config.yaml
head_dim: 64
vocab_size: 2048
positions: "rope"
rope_fraction: 1.0
qk_norm: false
init_std_qkv: 0.0345
init_std_o: 0.00637
init_std_up: 0.0345
learning_rate: 0.0028
lr_mult_qkv: 0.7
max_grad_norm: 1.0
warmup_steps: 200
max_seq_len: 1024
train_tokens: 112600000
dataset: "wikipedia_en"
Each number is 128 + 32 x the weight over its row's rms, rounded and kept within 0 to 255. Layers, rows and columns count from 0. The size above them is the row's rms in percent of the matrix's.

# layer 4 MLP gate, 512x96, rms 0.0988, rows 65-88, columns 0-95
size [ 95  91 112  98 114  96 104  87  98  99  93 102  86  89  89 133 123 115  79  86 110  86  95  88]
[[143 126 137 212  67 178 138 126 104 181 103 157 138 115 170  60 100  79 167 139 185 136 140 154  96  95 198 143 106 118 122 143 118 119 197 119 153 134 138  98 100 127 162 164 113 149 160 107  75 133 178 109 163 115  64 148 135 131 147  80 189 124 158 108  93 104 159 160 135 134 163  95 112 134 182 121 110 170 135  85 159 131 136 191 150 126 102 145 113 143 142  79 163 131 153 135]
 [ 75 144 117 138  99 104 226  57 159 166 157 133 117 131  49 103 132 130 129 156 156 135 121 160 172 149 133 126 175 171 159 113 164 107 135 125 167  73  87 109 138 136 114 160 188 170  86 134 126 101  97 157 188  97 112 133 102 113 115 166 123 146 177 152 145 127 141 102 121 131 135 113  94  78 102 103 168 136 141 100 142 133  91 162 146  82 164 110 163 101 128 103 127  46 181 145]
 [170 119 111 170 180 111 121 116  95 147 157 111 107 130 153 141 115 148 141 129 134 120 140 102 174 169  83 211  86 119 134 153 152 129  93 134 107 114 151 180 108 107 156 162 215 153 127 105 180  85 118 120  86  85 183 128 143 102 172 128 175 130  93 137 176 122  97 177 158 118 124  79 141 161 130 136  84 109 104 157  75 172  98 127 156 142 163 138 136 141 107  96  63  94 111  51]
 [127 159  97 175  86 182 136 118 127  97 108 142 143  71 165 123 161  95 199 208 148 144 113 161 110 111  91 115 114 156 155 196 148  97  81 108 133 213 160 106 156 128 110 137 162 125  90 157 127 103 142 138  78 130 114 114 114  92 170  88 113 141 107 123 210 199  72 130 109 138 118 123 162 150 149 129 135 125 159 117  78 112 127 156 165 110 140  83 111 100 119 169  95 115  86 126]
 [148 173 109 134 153 167 124 150 122  74  89 128 126  65 176 116 123 136 108 112 120 124 131 104  97 119 105 145 100 155 127 144 186 104 133 116 114  92 155 158 120  94 110 158 131 189 137  91 123  81  86 142 120 110 106 194 165  69 144 147 161 139 103 139 110 135 157 173 101 145 163 159 196 143 139  95  63  85 152  94 172 159 120 115  86  96 161 180  73 128  66 105 128  73 156 193]
 [147 135 106 133 164 100 134  94 187 136 122 180 122 120 141 120  96 114 143 113 119 197 114 107 149 144 156 105  97 103 132 132 149 122 111 124  92 144 181  64 133 164 123 137 145 133 126 152  84 137 119  85 103  66 136 128 124 169 170  76 122  81 133  76 195 185 145 136 116 228 106 182 102 147 117 156  92  93 132 121  86 130 149 148  56 111 138 185 125 131  77  92  79 128 124  90]
 [110 163 197 135 145 115 151 138 123 116 119 107 131  43 124 121 147 127 110 135 130 104 120  70 116  54 144  95 160 178 116 137  88  92 110 113 102 192 158 182 110 125 129 159 109 146 100 160 141 133 198 172  79  66 132 125 176 152 134  74  87 121 133 144 169 172 113 121 190 201 160 156 122 140 110 158 107 129 153 137 139 123  83 125 179 179 129 118 172 149 146 113 139 111 127  81]
 [ 70 100 155 169 149 103 145 152 145 162 151  91 197 123 136  81 115 112 127 142 103 102 137 125 100 138 124 109 109  79 123 112 174  81 150 149 123 218 131 134  87  85 117  95 104 133  81 152  93 143 104 173 121 122 148 146  88  32 124 156 132  56 124 164 145 105 135  72 123 114 136 125 130  84 109 121 164 165 185 185 106 163 151 151 106 144 135 163  60 118 108 103 158 112  99 121]
 [122 142 180 116 150 141 113 101 132  80  96 128 147 121 142 128 110  82  81 143 120  82 117 125  99  63 132 165 149 100 122 118 126 144  94  94 127 135 134  87 101 102  59 171 101 129 131 142 175 123 168 163 133 117 140 113 128 145 128  68 122 100 119 182 147 112  52 138  98 161 178 117 204 165  81  96 155 178  78 151 118  87 169 175 128 139 172 117 147 159  98 157 126 115 152  36]
 [ 94 123 130 112 124 155 166 116 126 132  96  91 113 174 153 125 165 176 130 145 166 147 108 107 127  53 156  87 137  67 134 214 111  72 120 156 142 100 149 107 127  39 124 169 170 100 119 163 129 127 176 101 136 188 109 137 173  64  99 135 116 146 130 130 138 112  70 134 143 101 154 207 173 126 120 130 147 117 114 147 119 103 177 127 160 175 135 118 163 122 102 170 144 113 112  69]
 [129 118 152 118 110 102 119  67 155 147 112 106  85 137 126 110 213 161 104 154  99 108 132 174 129 158  78 147 148 149 126 153 107 132 116 100 154  86 106 159  96 120 170 198 122  75 105 102 125 122  95  40 111  90 143 137 135 119 148  77  88  63  71 152 114  98 160 146 170 152  99 157 133 184 115 129 130 122 137 171 125 150  96 153 116  80 197 133 149 174 106 134 159 179 162 158]
 [110 149 126 169 115 106 110 108  83 134 116  87 106  83 154 167 142 153 122 143 132  99 150  90 112 126 171 155 148 191  94 115 135 132  75  78 113  96 168 136  82 149 110 123 136 135  98 173  77 120 124 150 167 150 160 185 101 144 116  51 129 184  66  87 133 116 169 156  78 144 116 171 108  70  81 149 149 151 146  49 111  97 151 148 122 171 120 165 127  67 164 113 114 136  99  99]
 [142 110 112 136 154 166 168 108  99 136 112 148 167 129 152 149 129 140 170 109 114 128 108 165  90 143 113 127 105 159 152 103 115 163  70 206  67 191 133 151 115 119  75 174 165  81  87 129 136 141 107 181 117 154 121 186 116 143 164 179 125 103 134 183 126  85  92 165 141 149 145 164 176  72 171  83 150 113 178 117 140 108 181 104  72 135 166 135  62 150 133 101 105 109 103 150]
 [166 107 131 136 103 137 110  44 113 160  99  94  83 131  83 133  77 173 187  95 124 166 129  94 100  55  66 113  84 128 123 130  91 156 137  81 131  95 119 123 100 129 149 149 136 123  97 165 149 156  96  69  98 111 168 154 111 158 139 151 155  96 115 133 149 118 124  83 112 158 165 134  95 140  79 125 112  56 115  70 176 171 116 160  90 165  90  87 103 119 171 147 125 119 174 114]
 [131 103 158 116 164 116 140 207 155 141 128 119  86  81 178 173 105 129 138 111 102 143 126 144 116 137 123 117 144 103 105 145  89 123  90 147 152 151 162  83 128 125 112 131  47 160 131 142  94  93 144 147 118 134 166 149 107 140 162  64 194  44 161 121 128 125 104 125  69 146  96 120 124 143 146  82 106  60 102 161 129 167 130 147  87 122 136 169 171 103 164 118 161 161  91  37]
 [114  50  79  85 160 164 155 135  92 119 100 123  88 171 147 142 127 120 120 148 149 134 148 139  91 102  87 153 148 166 111 158 174 104 105  79 103 152 150 129  98  89 146 179 135 128  85  93  71 118 100 144 120 140 102 105 121 108 133  73 167  64  58 144 132 146 115 140 221 135 184 125 130 146 127  83 129 132 136  67 107 112  90 144  62 182 123  88 132 155 147 121 141 104 140 167]
 [122 120 122 129 197 172 181 104 140 131  44 133 107 142 158  76 132 150  89 147 148 113  74 147 134 117 142 175 144 187  77 131 111 117 181 128 112 164 151 108 144 126  88 125 152  78 145 114 113 130 112  68 137 144 187  54 133  92 168 132 145 130  95 156 152  83  67  86 136 162  91 133 112 128  93 110 127  84 109 139 132 179  92 106 170 132 113  94 135 109 190  99 189 129 145 131]
 [110  82  87  94 135 106 137 170 119 134 122 148 134 100 115  84  79 135 149 105  88 150  99 130  94 130 161 136  69  92  75 127 117  81 169 184 106 176  91 117 109 114  77 163 101 125 118 111 208 119 157 142 155 131 136  89  97  94 143 103 129 175 118 229 142 149 199 166 131 105 140 145  98 135  97 143 127  84 109 121 127  89  95  83 172 114 148 160 150 166 118  90  85 113  78 125]
 [ 97 104 110 143 102  72 129 106 100  35 135 179 136  85 162 173 164 134 176 135 106 118 141 137 129 103 116 145 139  82 139  75 148 111 102 143 105 190  90 107 147 172 139 153  96 126 143 124 166 134 146 137  73  86 138 131  95 156  53  70 143 107 176 125 123 131 146  59 133 128  81 179 131 100 124 126 125 113 179 166 140 178 202  69 122 124  86 149 127 139 165 134 134 140 139 115]
 [179 118 106  66  78 108  85 108 130  97  55 144 158 141 121 132 117  98  89 164 137 110 150 108 137 186 189 127 139 137 126 169 111 122  99  93  95 117 160 127  85 102 167 140 163 153 126 134 159 159 130 138 145 134  71 146 125  94 180 193 100 113 132  85 169 117 106  98 142 172 114 162 131 105  78 193  97 186 137 115 165  69 170 112 120 107 153 118 114 123  79 167 159 125 154 190]
 [155 101 101 114 113 117 160  90 114 139 143 184  95 163 158 102 170 137 106 139 138 145 179 157  79 126 145 191  94 133  86  99 154  85 125 188  64  98 144 140  74 108 140 118  93 202 143  66 123 126 122 161 197  87 144  99 122 163 204 176 135 129  75 133  88 156 123 100 106  80 171 131 127  80 161 118 118 161 140 107 143 121  99 110  91 153 131 150 129 137 143  94 176 114 114 100]
 [140  85 139 122 113 148  92 100 107 146  99 185 117 149 132 120 111 115 161 116 160 119 150 117 152 138 194 156 167 134 129 145  55 103 114 146 121 117  16 103  96  93 142 180 177 136 166 145 124 124 225 170  94 103  74 121 163 118 168 147 130 150 115 101 186 126 151 112 139 135 110 185 136 101 126 124 157 141 134 128 125 135 111 120 162 110  80 149  77 153 147  63 174 116 163  91]
 [117 173 107 132 181 118 169 177 139 135 145 128 107 104 107  77 121 108 118 147 128 151 101 166 209 160  95 157 195 108  99 141 195 102 117 107  56 109  96 107  50 135 115 103 164 180 136 154 158 127 139 131  70  70 135 145 101 112 129 135 168 135 148  93 117 128 112 107 141 109 102  78 125  86 159 171 100 133 133 125  76 174 115 159 111 112  62 170 163 142 114 180 108 102 113 125]
 [ 76  97 189 137 120 149 181 124 145 134  91 139 138 142 173 133 121 105 145 131 125 159 157  62 117 111 177  95 168 145 116 202 118 136 100  92 116 140 115 166 111 145 113 100 158 113  79 142 124 177  88 100 134 120 183  45 140 148 115 121  84 114  78 172  91 197 167 105 114  98  86 158  87 101 153 159 153 154 119 148 147 128 130  44 178 101 144 124  88 104 159  95 122 133 113 125]]
# layer 4 MLP up, 512x96, rms 0.0942, rows 65-88, columns 0-95
size [ 98  94 117  96 105  99  98  84  97 104  96  97  88  98  97 124 115 131  81  99 109  83  92  96]
[[111 127 145 131 127 143 169 121 155 147 174 147 132 136 100  94  84 153 106 173 141 164 130 107  34 106 110 123  95 125 126 109 131 166  63 205 146  91 130 155 173 168  80 118 208 118 174 148 106  88 138 151  96 112 118 108  80 146  99 103 148 137 168 111 127 164 141 126 132 144 133 127 149 111 148 196 140 174 144 179 162 126  97  92 118 182  92 120 170 136 117 154  64 133 198 134]
 [131 113 115 176  92 127 159 140 143 110  89 119 110 132 166  78 117 167 175 103 112 171  98 123 162  76 142 141  68 142 103 109 148  86 111 124 117 108 111  98  51 156 145 129 126 108 136 136 122  72 185 154  48 126 159 143 131 149 158 138 117 152 110 173 186 186  66 131 157 102 155 176 160 135  94 105 108 148  93 104 134 116  86 108 144 149 102 149  55 166 197 160 108 151 162 119]
 [136 125 183  78 111 101 143  40 125 146 143 106 114 139 121 160 100 148 138  97 158 118  48 145 169  81 114  97 142 157 111 119  46 127 163 127  99 107 106 120 127 121 109 117 128 148 126  70 141 116  89 141 150 156  77 134 188  92 129  70  93 110  99  98 183  88  96 144 186  87  96 123  98 174 152 172 104 137  86 139 148  98 169  70 133 112 142  75 151 168 121 127 154 144 104 146]
 [ 60 140 126 132 145 121 128 129  99 148 152 112  95  92 145 112 148 111 144 106 188 113 105 108 161 124 116  47  69 133 126 109  68  69 123 178 131 118 198 169 151 163 126 145 138 145 103 123  74 147 133 111 141 100 145 137 143 132 161 148 101 149 208  73 143 125  91 126 125 142  90 203 121 125 182 144 150 125  74 119 137 151 142 131 116  92 143 164 113  55 166 127  97 165  82 178]
 [154 157 124  46 157 118 152  73 172 119 187  92 112 190 106 170 152 164 122 167 103 130 173 104 111 104 107 118  87 112 131 156 180 169 179  97 121 164  89 107 149 101 111 159 138 156 122 116  90 140 165 182 120 128 137 134 126  68 176 114 135 125 141 103 141 107 147 156 108  47 148 121 108 117 149 136  51 161 103 152 111 133 136 110 121 127  72 141 127 130 140  75  98 110 212 130]
 [ 94 118 110 172 139 162 168 128  99 108 162 139 161 142 129 103 103 147 130 112 149 179  51 108 100 137 110 136 118  87  83 126 121 159 112 140  97 147 116 127 133 137 103  70 136 160 137 111  91 189 155 111  78  80 117 137 218 154 125 120 119 178 109 152 159 125 137 125  88 180 127 132 125 170 217 108 126 166 121 203 118 123  95 147 121 129 144 168 162 163 123  77 139 155 112 215]
 [ 94 118 141  83 117 122  95 155 115 175  99 160 149 149 159 138  94 144 191  92 115  58 126 117  66  92  87 152  72 170 159 114  78 116 121 139 166 120 197 167 153 119 134  92 154  73 121 137 180 120 138 146 161 133 137 103 164 135 181 114 123  74 184 123 132 152 139 106  81  86 116 151  94 137  85  68 143 198 129 170 123 165  85 140 148 174 144 119  84 108 149 119 151 136 121 143]
 [121 127  92 152 182 127 185  83 114  65 170 141 156 161 131 154 158 104 136  48  76 148  99 197 124 160 141 157 124 108 136 133 126 161 149  76 169 127 128 148 106 150 139 156 134 117 107 223 164 107 143 139 174 139 179  89 143 168 148 151 131 118  94 130 142 136  99 160 138 140 146 149 149 145 124  56 111 138  59  94 176 102 109 119 156 110  75  73 108 126 109 140 100 166  96 114]
 [123 100 189 152  77 117 144 143 136 111  98  85 131 129  94 119  65 102 161 152 116 126 101 143  92  68 109 136  84  95 125  92 100 146 171 115 139 127 135 171 178 121  89 168 177 130 130 104 136 145 138 166 108 122 126  90 100  97 149 138 166  81 156 136 156 112  89 123 111  95 133 164 151 188 112  45  91 112  79 159  58 158 171 197  78 167 148 113 106 130 128 125  86 174 152  95]
 [ 70 122  87 103 152  90 183  84  51 142  78 142 128 159 119 158 106 131 146 188 116 115 133 189 115 156 156  72 164 140 109 147 116 146 196 103 141 114 163 114 156 100 147  97 167  66 213 126 135 133 138 140 140 120 123 157 142 104 135 109 135  91  87 121 101 119  88 160 124 154 167 171 132 137 105  62  60  81 129 120  73 142 129 153 132 149 109 159 125 137 130 139 123 123  72 174]
 [103  97 127 194  79 105 170 114  87 117 128 118 140 122 142 102 152 111  78 115  84  83 159  89 115 194 118 154 148 121 142 206  99 157 136 126 108 134  98  86  88  85 187  86 150 110 104 144 162 149 142 163 138 184 114 164 125 154 116 135 108  58 108 132 146  86 144  74 122 127 100 133 175 133 170 161 129 211 136 125 159 109  94 133 145  94 147 151  86 102  95  81 179 164 146 109]
 [113 165  79 179 114 119 145 125 152 164 144 116 140 137 125 101 114 148 128 114 130 125 143 133 145 101  79 136  82  97 131 130 212 124 158 196 150 117 171 123 116  72 101  97 124 154 127 122  92 135  79 133  87 155 187 147 155 144 151  61 102 131  83 150 157 144 151  63 103  98 167 126 105  95  83  75 105 150  90 123 120 127 126 140  69 133 151 188  68  75 158 158  70 130  96 169]
 [120 154  99 178 119 154 187 177 160 209 173 116 150 133 105 121 162 124 179 142 134 161 124 130 153 113 169 115 201 114 133 155 170 174 105  83 141 119 144 122 154 128 163 118 136 107 190 131 119 112 150 145 137 110  95  80 148  92 140  84 125 118  89 101 104 224 136 141 110 136 123 141  93 138 120 102 101 147 139 158 145 154  94 153 176 161  61 133 171  99 135  57 158 173 145 173]
 [184 151 119 118 125 166 123  52 119  88 128 192  57 106 125 118 178  76 130 135 154  59 111  99 152 131 101 161 143 144 159 149 130 141 145 140 109 121 142 146 122  66  62 170 160 119 100  55 103 126 161 124 162 131  74 172 123 104 148 108 202 133  74 126 157 117 128 119 119  91 123 145 161  97  99 124 113 147  79 104 156 106 146 126 120 127  87 128  81 116 155 205 146 110 162 114]
 [152 159  81 154 101 138 175 140 147 108  67 133 124  88  88 177  83 179 109 119 114  81 154 177 168 111 104 129 169 179 160 144 160 145 121 136  92 170 150 143 111 109 145 133 137 103 125  93 124 125 158 114 127 161 126  78 155 154  96 128 175 151 118 147 123 158 121 167  89 111 163  59 113 127 189 161  55 137 114 105 120 152 125 124 186 102 170 168 126 166  39 145 165 178 149 138]
 [100 122 160  95 114 144 155 159 133  91 198 174 142 150 145 159  98 117  71 118 178 151 164  53 120 160 113 156  97 109 127 143 134 133 143 144  84 103 142 127 112  94 176  96 161  79 157 123 150 129 136 167  94 187 111 105 137  81 129 123 199 120 106 155 162 109 127  37 146 117  98 119 173 186 134  97 180 103  83  79 122 130 138 153 121 137 104  98 128 145 157 155 155 132 209 133]
 [105 116 123 136 183 136 132 152 189 145 117 145 109  44 176 167 109 134 151 161 164 112 106 144 134 156 109 128 145  81 177 109 114 131  67 162 131 176 119 141 107 104 114  54 138 112 188 162 104  83 139 156 122  72 195 151 139  80 154 128 112 139 159  88 124 154  70  89 107  91 126 116  76  81 134 126 123 182 179 149 114 151 148 117 140 106 143 101 165 144 115 139  60 110 117 173]
 [103  85  91 123 157 126 120 161 133  69 116  86  95  74 172 154 122  62  94 116  82 169 106 157 123 100  85  93 113 113 125 149 131 149 103 149 176 117 144 115 197  92 166 132 103 106 127 138 152 112 139 164  97  86 111 159 195 130 131 173  63 141 143  63 114 102 107 145 172 177 143  90  95 163 175  82 163 112 121  97 123 127 187 129 108 150 111 118 101  90 163  75  78 116 119 126]
 [119 112 125  61 106 162  80 114 121 109 134 122 119 157 166 126 113 122 135 115 162 119 136 179 156  88 149  91 156 153  89 191 190 155 154 171 135 121 139 189 125 118 158 151 119 115 146  95 178 160 132 151 145 127 158 131 155 203 186 135  99 167 109  83 113  92 174 156 129 126 129 121 108 102 177 139 157 114 118 103 163  66 103 138 142 130  70 221 159  94  96 137 120  79  70 121]
 [113  76 141  67 145  77 118 116 160 125  82 124  82 202 141 134 178 118 170 173 100 100 128 102  96 145 148 112 151 164 124 194  90 140 100  82 164  94 126 170 173 146 138 123 115 152 157 142 152 127  81  93 122 152 139 160  84 132 155 182 106 128 135  84  95 139  92 128 177 118 132 152 136 107  93  84 180 124 173 140 125 169 107 124  69  84 115 114 120 170 189 138 118  77 106  75]
 [147 151 145 163 156 113 141 148 157 137 112  80 174 148  96 166 108 100 147 151 113 137  83 130 175 101 129 148 138 115  79 109 129  98 163 176 152 126 109  91  86 139 182 103 153 142  90 129 102 161 157 193 111 141 162  71 102 141 127 137 115  76 176 142  98 199 123 122 105 160 160  75 163 162 114 152 194  81 101 162  90 198  99 112 121 152 145 146  96 175 125 167 126  66  77 127]
 [143 147 163 139  98  89  92 225 133 157 123 105 121  74 139 162  98 161 114 132 109 167 172 131 126 138  88 147 126 117 131 152 115 178 114 167 151 177  98 164 183  87 125 145 106 161 172  78 120 156 153 115 155 110 100 129 149  76 121 119 155 111 161  93 146 135  53 121 159 140 110 175 120 115  92 137 183 201  70 151 124 127  89 140 122 117 134 157 105 209 140 110 105 141 178  93]
 [117  90 132 153 127  99 121 154 138  82 115 123 141 153 133 156 122  72 148 118 166 169  84 134 118 166 154  96 150 147 155 107 167 216 150 126  90  97  96 110 104  54 109 107 108 197  92 106 120  95 143 168 163 149 124  84 110 184  82 177 154 125 141 111 132  81 116 162 120 122  24 116 145 126 127 119 165 108 158 128  89  74 151 112 133 144 136 111 125 151 155 166  86 115 173  72]
 [ 94 106 182 109 167  82 122 115 125 100 130 108 120 119  81  87  99 183  94 108 121 140 141  87 123 105 139 154 119 201  44 120 125  83 109 110 152 159 111 101 184 147 137 104 128 155 124 178 122 160  64 121 118  51 131 191 156 126  46 145 166 112 129 127 177 145 128  62 116 142 101 132 128 143 139  95 137  95 135 101 113  95 114  93 147 132 131 145 156 176  98 137 146  96 157 193]]
# layer 4 MLP down (transposed), 512x96, rms 0.0834, rows 65-88, columns 0-95
size [ 96 113 112 111 119  98  93  95 104  94  96 109  85  93  92 133 111 127  84  88 112  81  95  89]
[[115 131  98  57  55 113 109 126  64 164  93 128  94 157 135 121 117 127 109 147 126 108 140 146  82 130 127  78 174 183 108 176 144  81  25 115  84 141 120 147 159 120  85  91 183  87 119 143 121  68 108 171 125  87 168 145 116  93 131 145  70 173 124 146 142  95 151 118 142  87 132 144 110  91 126 184 153 146  75  97  81 129 115 136 127  98 146  96 101 121 134 115  89 128 103 124]
 [159 147 108  90 123  76 153 110 108 141 131 108  63 121 118  78 107  80 102  79 129 104 172 131 123  98 156  92 125 134 143 111  94 146 157  26  69 169 138 124 113 164  56 139 170 112 144 124  74 165 125  73 134 156  97 108 109 169 115  82 122  94  98 145 147  98 169 123 125 114 129 123 156 141 179 105 184 169 142 129 181 132  96 130 111  60 155 140 107 116 144  79 137  88 101 156]
 [ 97 141 208 111 139 126 126 165  95 144 141 148 141  89  84 133 128  88  60 108 134 159 128 136 134 146 152  85 124 146 145 104 108  99 115 161  86  81 150 159  83  76 134 164  74 178 160  91  62  81 138 138 164 125 168 168 171  96 140 137 150 112  83 109  96 162 161  88 123 123  67 114 161 137 163 150 169 131 121 174 120 160 129 170 164 175 121 103 148 175  86 112 148  70 160 118]
 [ 98  87  74 130 144 132 157 133  77 146 102 142 142 142 113 150  95 133 132 144 110 155 122 121 177 149 107 109 134  56  71 169 108 143 120 126  99 105 138 160 145 107 142  76 146 138 134 134 108 118 147 132 145 183 111 144 186 116 166 204  76 160 163 115  38 122 128 144 124  89  98 144 145 176  82  62 102 122 166 165 147 131 104 105  90  59  63  98 180 144 110 144 120 112 103  86]
 [ 78 144  78 104 139 159 127 170 142 125 144 193  95 188 151 159  76 105 152 115 118 102 183 125 108 123 138 167 160 177 147  98 129 160 150 137 115  66 137 130 159 166  91  99 106 129 145 124 185 107 106 135 159 201 127  87 106 120 134 210 100 138 146 125 103 154  79  83 103  94 111 135 144 115 113 137  95 162 123  95  66 135 133 116 126 183 166 128  91 162  90  62 176 117  97 147]
 [ 91 118 104  54 153 154 105  86 154 148 152 176 151  97 107 136 146 109 164 142 101 122 134 123 153  83  98 147 172 122 179 154  69  98  94 173 133 158  75  92 129 126 120 137 125  73  93 195 160 105  81 111 123 154  95 107 180 132  88 157  86  78 133 151 126  52 130 159 118 129  83 118 133 138 125 167 129 135 189 129 140 113 112 159 145 134  95  74  80 146 163 173  80 119  77 113]
 [159 102 108 105  71 164  99 115 127 118 144 130 203 114 136  71 136 107 156 105  83 116 159 158 100 119  70 138 141 124 152 144 115 166  72 143 127  87 194  90 120 141 120 138 168 114 129  55 114 136  97 108 130 121 184  87 118 161  54 120 127 125 137 145 136 173 109 162 116  83  58 122  78 110 128 127  95 139 103 112 118 207 100 145 136 180 166 148 160 125 137 145 141 197  99  99]
 [117 155 140 110 124 158 113 113 155 111 164 147 132 143 157  91 130 160 146  91 104 111 152 164 108  36 137 122 143 164 156 158  56 121 128  85  95 147 126 114 116 140 123 171 147 166 197  69 154 165 125 107 192  82 106 134 101 169 131 103 154 162 116 137  93 111 132 145 161  96  82  87 137 131 182  65 146 120  71 112  99 137 115 172 114  91  70  83 184 120 188 103 159 138 134 110]
 [135  98  82 182 172  97 107 126 142 173 107 121 125  99 128 116 135 147 141 137 104 149 123 206 176 137 147  78 133  79 184  67 123 160 150 155 162 110 133  81 120 105 142 114 152  89 115 107  76 104 128  58 146  83 154 132 133 150 134 125 133 143  91 108 145 182 188 141 159 168 126 137  78 102 107 170 131 108 123  65 141 155 102  52 139  83 130 140 170  88 145  79 175  89 138 148]
 [169 155 152 109 102 144  71 108 166 121  91 137 172 165  76  96 124 131 161  72  98 127 214 166 140 128 137 108 173 139  76 105  50 122 128 167 106 146 119  70 116 121 158 150 139 119 118  87 109 156 133 106 107  88 161 175  81 165 155 154 102 102 156 107 107 154 146 156 134 135  74 147  68 139 201 192 189 130 114  97 131 123 106 155  98 127 156 150  96 112 144 108 153 146 128 102]
 [117 128 192 124  88 137  72 141 117 148 103 150 182 119 116 155 108 162 163  93 118 185 167 131 102 106 136  99 101  95 205 101 132 135 118 170 121 109 133 141 199 142 126 130 107 179  74 117 105  88  90 136 163 108 168 134 108 102  94 103 172 134 126  36 109 183 119 128  77 126 103 167 159 130 127 156 132 137 169 117  82 116  71  51 121 166  91  95 148 101 129 126 130  98 106 144]
 [138 125 153 141 154 156 152 139 186 173  95  65 124 120 184 111 125 111 150 124 173 179 100  91  81 129 134 116  98 103 162 112 146 147 107 145 170 127 239 138 159  72 158 168 148 124 171  90 184 127 144 118  84 128 137 161 123 153 120 110 178  93 130 122 144  73 141 117 104 143 122  89 143 111 123  85 131  85  79 156 157  57  78 111 132  75 152 140 163 144  90 150 127 129 147  86]
 [101 112 143 111 203 130 108 147 120 124 101 121 109 130 130  73 155  80  62 125 160  78 185 100 103  94 110 108 143  94 138 105 174  44 132  99 113 110  90 160 152 127 171 104  92 137 132  92  72 107 151  88 143 155 132 115 121  65 110 108 132  88 119 115 189 141  58 109  97 133  92 123  85 117 148 164  83 129 155 174  66 158 118 132  82 185 108 103 165 139 118 118 101 121 147 110]
 [ 70 162 135 158 130  89  94 126 165 137 114 101 162 146  94  81  85 159 161 149 154 129  75  95 161 115 123  35 149 119 122 118 149 122 134 120 101 100 115 157 145 159 155 149 109 144 138 174  88 133 138 184 127  50 129  89 196 181 137 121 122 186 134 143  99 118  93 109 116 136 168 154 112 124 117  57  99  88 155  55 103 128  62 129 158 119 123 137 133 151 130  63  94 139 106 130]
 [ 65 154  91  98 146 144  73 119 165 168  99 168  92 121 133 126 141  76 111 144  99 123 168  59 122 129 155 156 163  66 142 112 139 120 108  95 141 118 153 147 164 159  92  82 159  46 163 138 121 151  97 138 148 140  79 130  98 134  92 131 106 144 149 116  61  59 110  84 133 191  66 110 128 123 142 144 124 123 146 111 170 142 103  94 122 145 109 155 137  98 161  97  92 115 115  47]
 [143 167 113 143 144 133 112 158  87 166 107 149 142 145 157  68 125 128  83  85 120 153 162 195 139 137 145 129 145 138 109  92 142 151 129 175 150  65  98 108  88 101 121 175 129 198 128 124 135 106 111 111 130 152 110 114 117 122 142 123 165 105 150  92 120  23 159 190 108  71  80 132 104 120 117 137  92 148  80 171 103 163  22 137 134 149 109 116 131 139 149 126 154 166  77 107]
 [ 68 146 166 144  67 121 126 164 114 139 178 103  93 168 116 100 168  74 107 110 144 116 147 131 125 161 121 203 156 122 153 122 144 124 150  82 112 127 105  81  96 166  85 202 128 130 143 140 152  83 130 137 191 152 129  79 150 128  53 107  57 150  87 162 120 152 113 104 183 163 153 129  94 142  99 124  84 173  90  67 160 120  90 103 138 170 121 146 121 137 155 101 141 138 128 104]
 [145 105 116 172 127 180 113 121 114 145 161 126 122 154 153 161 151  80 125 151  73 160 114 146 135 100 104 190 161 121 144  85 171 153 122 126 170 142 132 112 116 161 148 139  91 139 153 115  63 102  74 120 116  86  79 102 179 166 118  89 118 106 129 120 173  89 143 168 133 158 166 135 166 122 194 136  92 161 201  80  90 195  96 170 140 158 109  77 132  89 145 124 165  86 105  81]
 [ 74 169 146 128  65 115  97 167  96  96 106 161 151  89  93 192 112 107 119  93 147 216  99 140 167 146 112  85 134 144 155  83 147 158  98  95 148 193 108 142 115 133 116 178  91 113 135 140 145 121 163  98 105 112 138  86  87 141  62  69 137 157 125 132 127 155 149  90 122 123  97 131  74 130 124 128 199  80 162 186 148 140 176 133 120 110  89 126 137 108 136 148  80  88 102 119]
 [139 150 148 110 149 101 122  99 131 159 127 163 119 107 111 144 144 216 114 144 154 130 141  85 159 137 132  98 144  99 165 135 122 127  72 112  83 145 109  82 119 152 128 118  44 155  88 169 132 155  89 126 157  80 100 124 109 114 187 189 147 121 178  44 104  93 151 150 161 149  93 140 106 145 137 118 159 114 136 125  58 117 166 146 150 102  77  37 152 142 146 168 153 129 138 170]
 [159 128 148 122 183  93 113 101 149 121 147 129 159 180 105  81 147 161 193 120  48 123 174 133  69 107 147 155 175 124 101 153 153 155 103 113 127 139 101  53 104 142 176 171 117 164 140 123  84  94 130 108 122 144 105 128 165  91 174 170 117 141 182 108 125 114 119 139 100 133 176 116  91  86 118 199 142 177 139 111 162 125  78 166 132 145 164 139 128 132 109 148 110  40 154 148]
 [110 131 149 152 124 145 149 101 145 196 141 108 176 132 114 155 140 176 120 157 160 128  85 135  95 131 118 144  77 204 114 136 120 177 101 185 105 175 159 167 185 127 140  78 115 164 117 149 170 117 131 110 159 122 150  60 149  77 118 148 137 104 116 104 132 165  81 159 143 159 105 157 131 109 113 156 142 147 120 173 127 153 147  36 118  78 148  95  95 140 208  93 129 161  77 107]
 [127 148 104  95 125  91  96 150 158 121  67 170 187 117 135 105 109  59  55 115  91 134 119 122 119 103 143  71 111 198 144 104 164 137  87  98 162  92 173 111 146 123 146 122 177 106 107 138 158 112  88 108 142 101 113 146 138  92 127 164  51 148  94 166 126 135 143 183 107 138 135 108  67 133 157  95 133 143 129 104 198 137 124 172 151 140 128 162  86  94 195 183 127 158 117 111]
 [188 106 128 148 113 122 187 115 185 131 178 134 135 112 167 156 137 100 115 143 138 101 192 161  96 117 121 112 193  72 123 133 141 155 134 119 115  85 113 185 102  88 126 162 159 129 164 137 134 102 182 163 115 155 141  82 187 168 181 148 130 126  85 219 141 179 123  84 133 149 114 104 159  75  93 116 101 165  99 130 128 169 162 151 152 154 149 127 146  63 134 104 151 135 162 101]]